Part of a small language model's weights.
Training: a variant of Adam for these matrices, 407M tokens, 6502 steps.
Each number is 50 + 15 x the weight over its row's rms, rounded and kept within 0 to 99. Layers, rows and columns count from 0. The size before them is the row's rms in percent of the matrix's.

# up: layer 7 MLP up, 640x192, rms 0.054, rows 375-381, columns 0-95
# down: layer 7 MLP down (transposed), 640x192, rms 0.0435, rows 375-381, columns 0-95
up375 165:50 64 22 69 56 89 27 20 81 56 52 30 20 78 42 53 43 54 33 39 50 70 53 59 20 44 26 59 46 69 55 36 57 60 51 54 42 35 50 39 43 52 47 35 54 58 58 40 15 56 36 68 52 44 31 67 48 72 57 55 51 48 39 45 51 52 49 39 32 37 28 41 32 51 54 45 47 52 36 26 04 27 23 38 42 78 53 57 55 27 39 50 68 37 59 42
down375 169:56 61 65 40 55 42 72 86 52 43 33 56 53 50 56 44 31 48 60 21 63 41 44 62 53 46 47 28 17 24 53 45 30 48 30 69 74 79 67 62 35 43 45 35 73 33 49 73 87 48 39 50 43 54 48 25 22 49 38 58 46 31 40 33 53 77 17 45 84 48 87 64 36 37 42 54 44 56 42 47 54 69 68 75 49 39 78 72 39 62 45 75 49 50 54 54
up376 165:39 36 60 56 60 41 53 46 78 50 54 69 74 52 54 43 40 49 29 37 34 42 46 56 46 38 51 53 52 40 40 67 60 47 29 75 51 58 44 31 26 44 39 41 36 54 88 46 33 62 50 39 62 25 37 30 31 58 84 47 51 41 40 55 51 05 65 55 43 42 60 50 46 35 34 41 45 48 27 45 40 31 50 48 72 35 56 66 37 56 31 70 60 44 59 56
down376 154:74 56 28 64 35 38 33 46 47 52 51 36 59 48 30 54 75 38 30 39 56 23 54 42 26 42 52 56 50 71 47 49 55 55 39 36 45 37 58 46 70 51 43 44 60 30 34 44 72 72 37 38 52 66 59 46 62 32 36 39 52 43 59 50 17 50 47 43 35 60 52 49 76 65 50 34 67 58 72 40 68 71 51 55 28 64 49 43 35 38 47 33 47 75 35 42
up377 013:48 56 72 47 54 67 48 35 28 22 62 70 51 62 49 22 65 35 32 55 50 39 39 71 29 86 55 50 63 53 62 37 46 57 36 48 54 53 47 55 31 38 50 59 52 54 38 55 54 59 75 35 55 74 57 46 41 53 49 40 31 49 51 66 47 27 47 36 59 72 24 41 50 62 75 44 70 55 75 24 64 44 51 65 64 74 45 39 69 19 69 43 68 41 58 35
down377 008:43 19 61 41 77 66 33 54 68 70 74 48 51 28 52 49 57 65 60 33 38 72 42 10 83 58 33 29 57 44 36 39 09 32 22 32 56 64 72 72 56 65 48 77 54 75 57 36 68 39 33 34 55 39 39 69 52 45 41 65 43 46 39 39 59 40 71 74 39 37 89 53 29 78 38 66 30 25 36 45 41 43 67 38 49 22 55 51 37 36 48 62 39 45 64 57
up378 020:50 56 42 40 58 54 59 47 73 41 37 37 18 16 55 24 22 62 42 46 53 36 34 44 47 45 63 27 50 63 50 53 52 40 53 30 67 46 71 51 54 47 55 48 60 36 70 62 78 47 60 45 64 51 58 57 50 40 42 68 69 39 35 44 42 51 50 60 38 58 51 82 35 63 38 39 56 39 50 49 43 30 27 50 36 46 66 82 49 59 57 38 36 75 81 69
down378 009:76 45 40 51 55 34 47 50 08 54 46 55 49 52 37 78 55 63 38 48 55 68 51 72 32 37 64 73 48 43 42 49 70 62 48 43 51 55 54 60 44 53 50 48 45 68 44 30 46 54 60 55 50 56 46 57 66 77 83 30 58 51 39 42 36 33 42 59 44 32 43 41 71 53 55 89 66 45 24 50 73 67 51 35 73 31 65 22 49 57 51 59 60 69 18 53
up379 129:69 52 69 12 69 38 44 42 40 44 42 32 55 69 59 76 26 24 40 63 54 39 48 62 38 27 50 47 43 74 36 31 52 48 56 58 56 56 81 42 85 53 46 56 54 64 38 62 40 46 32 65 53 59 65 59 80 44 57 36 35 56 14 55 48 42 71 43 58 48 02 62 74 41 54 35 61 40 85 51 45 38 28 63 73 97 20 27 79 35 55 56 57 34 49 34
down379 105:44 69 39 67 39 38 35 62 72 40 56 66 51 42 56 43 66 54 58 37 62 60 59 23 53 60 73 35 73 37 57 82 60 42 59 54 55 64 32 52 34 46 38 43 29 39 80 31 53 59 76 52 76 49 44 43 33 53 25 49 56 42 85 60 35 46 38 74 46 49 85 57 36 54 51 43 41 39 10 73 56 64 74 37 55 15 76 62 19 57 46 45 25 72 33 58
up380 171:49 61 43 46 43 67 49 48 68 53 61 53 40 48 55 42 31 00 81 48 52 69 32 37 62 15 88 57 47 39 21 39 33 28 68 71 70 61 62 55 34 47 57 44 42 55 65 31 49 59 48 58 48 33 55 41 34 56 45 76 45 44 65 49 52 39 63 39 55 56 79 28 38 58 58 53 39 73 57 30 43 26 46 54 58 94 74 52 45 22 39 37 49 71 46 53
down380 175:68 87 34 59 68 15 59 48 17 53 45 34 57 50 42 62 54 71 56 45 56 49 69 83 46 69 38 47 51 67 94 55 65 50 38 42 48 29 26 46 61 47 57 27 38 30 08 50 64 30 49 58 61 47 58 41 58 27 54 50 39 76 24 72 42 41 52 65 49 40 19 42 57 47 55 84 56 42 69 51 57 75 37 65 20 30 59 45 46 69 61 26 47 72 56 51
up381 020:45 42 67 46 77 78 42 37 53 48 61 42 57 54 46 36 77 38 35 57 46 67 58 46 19 56 37 64 61 52 33 50 19 54 54 24 65 50 41 60 39 56 53 71 60 61 29 54 58 40 52 64 27 62 65 43 49 36 59 55 69 36 54 70 43 51 62 42 37 35 61 41 47 93 87 21 61 63 62 69 49 71 67 43 64 51 45 58 58 31 35 33 63 52 31 54
down381 010:69 89 34 53 48 51 65 46 60 35 55 54 69 46 66 35 45 76 59 40 68 38 36 34 57 62 68 31 29 74 67 39 84 50 33 80 48 36 49 58 29 27 44 54 62 58 55 33 58 39 48 45 57 42 45 62 23 34 55 60 48 51 43 38 55 43 36 54 55 79 57 53 37 05 44 32 44 29 48 17 37 20 65 57 23 44 78 56 54 48 52 55 64 56 55 59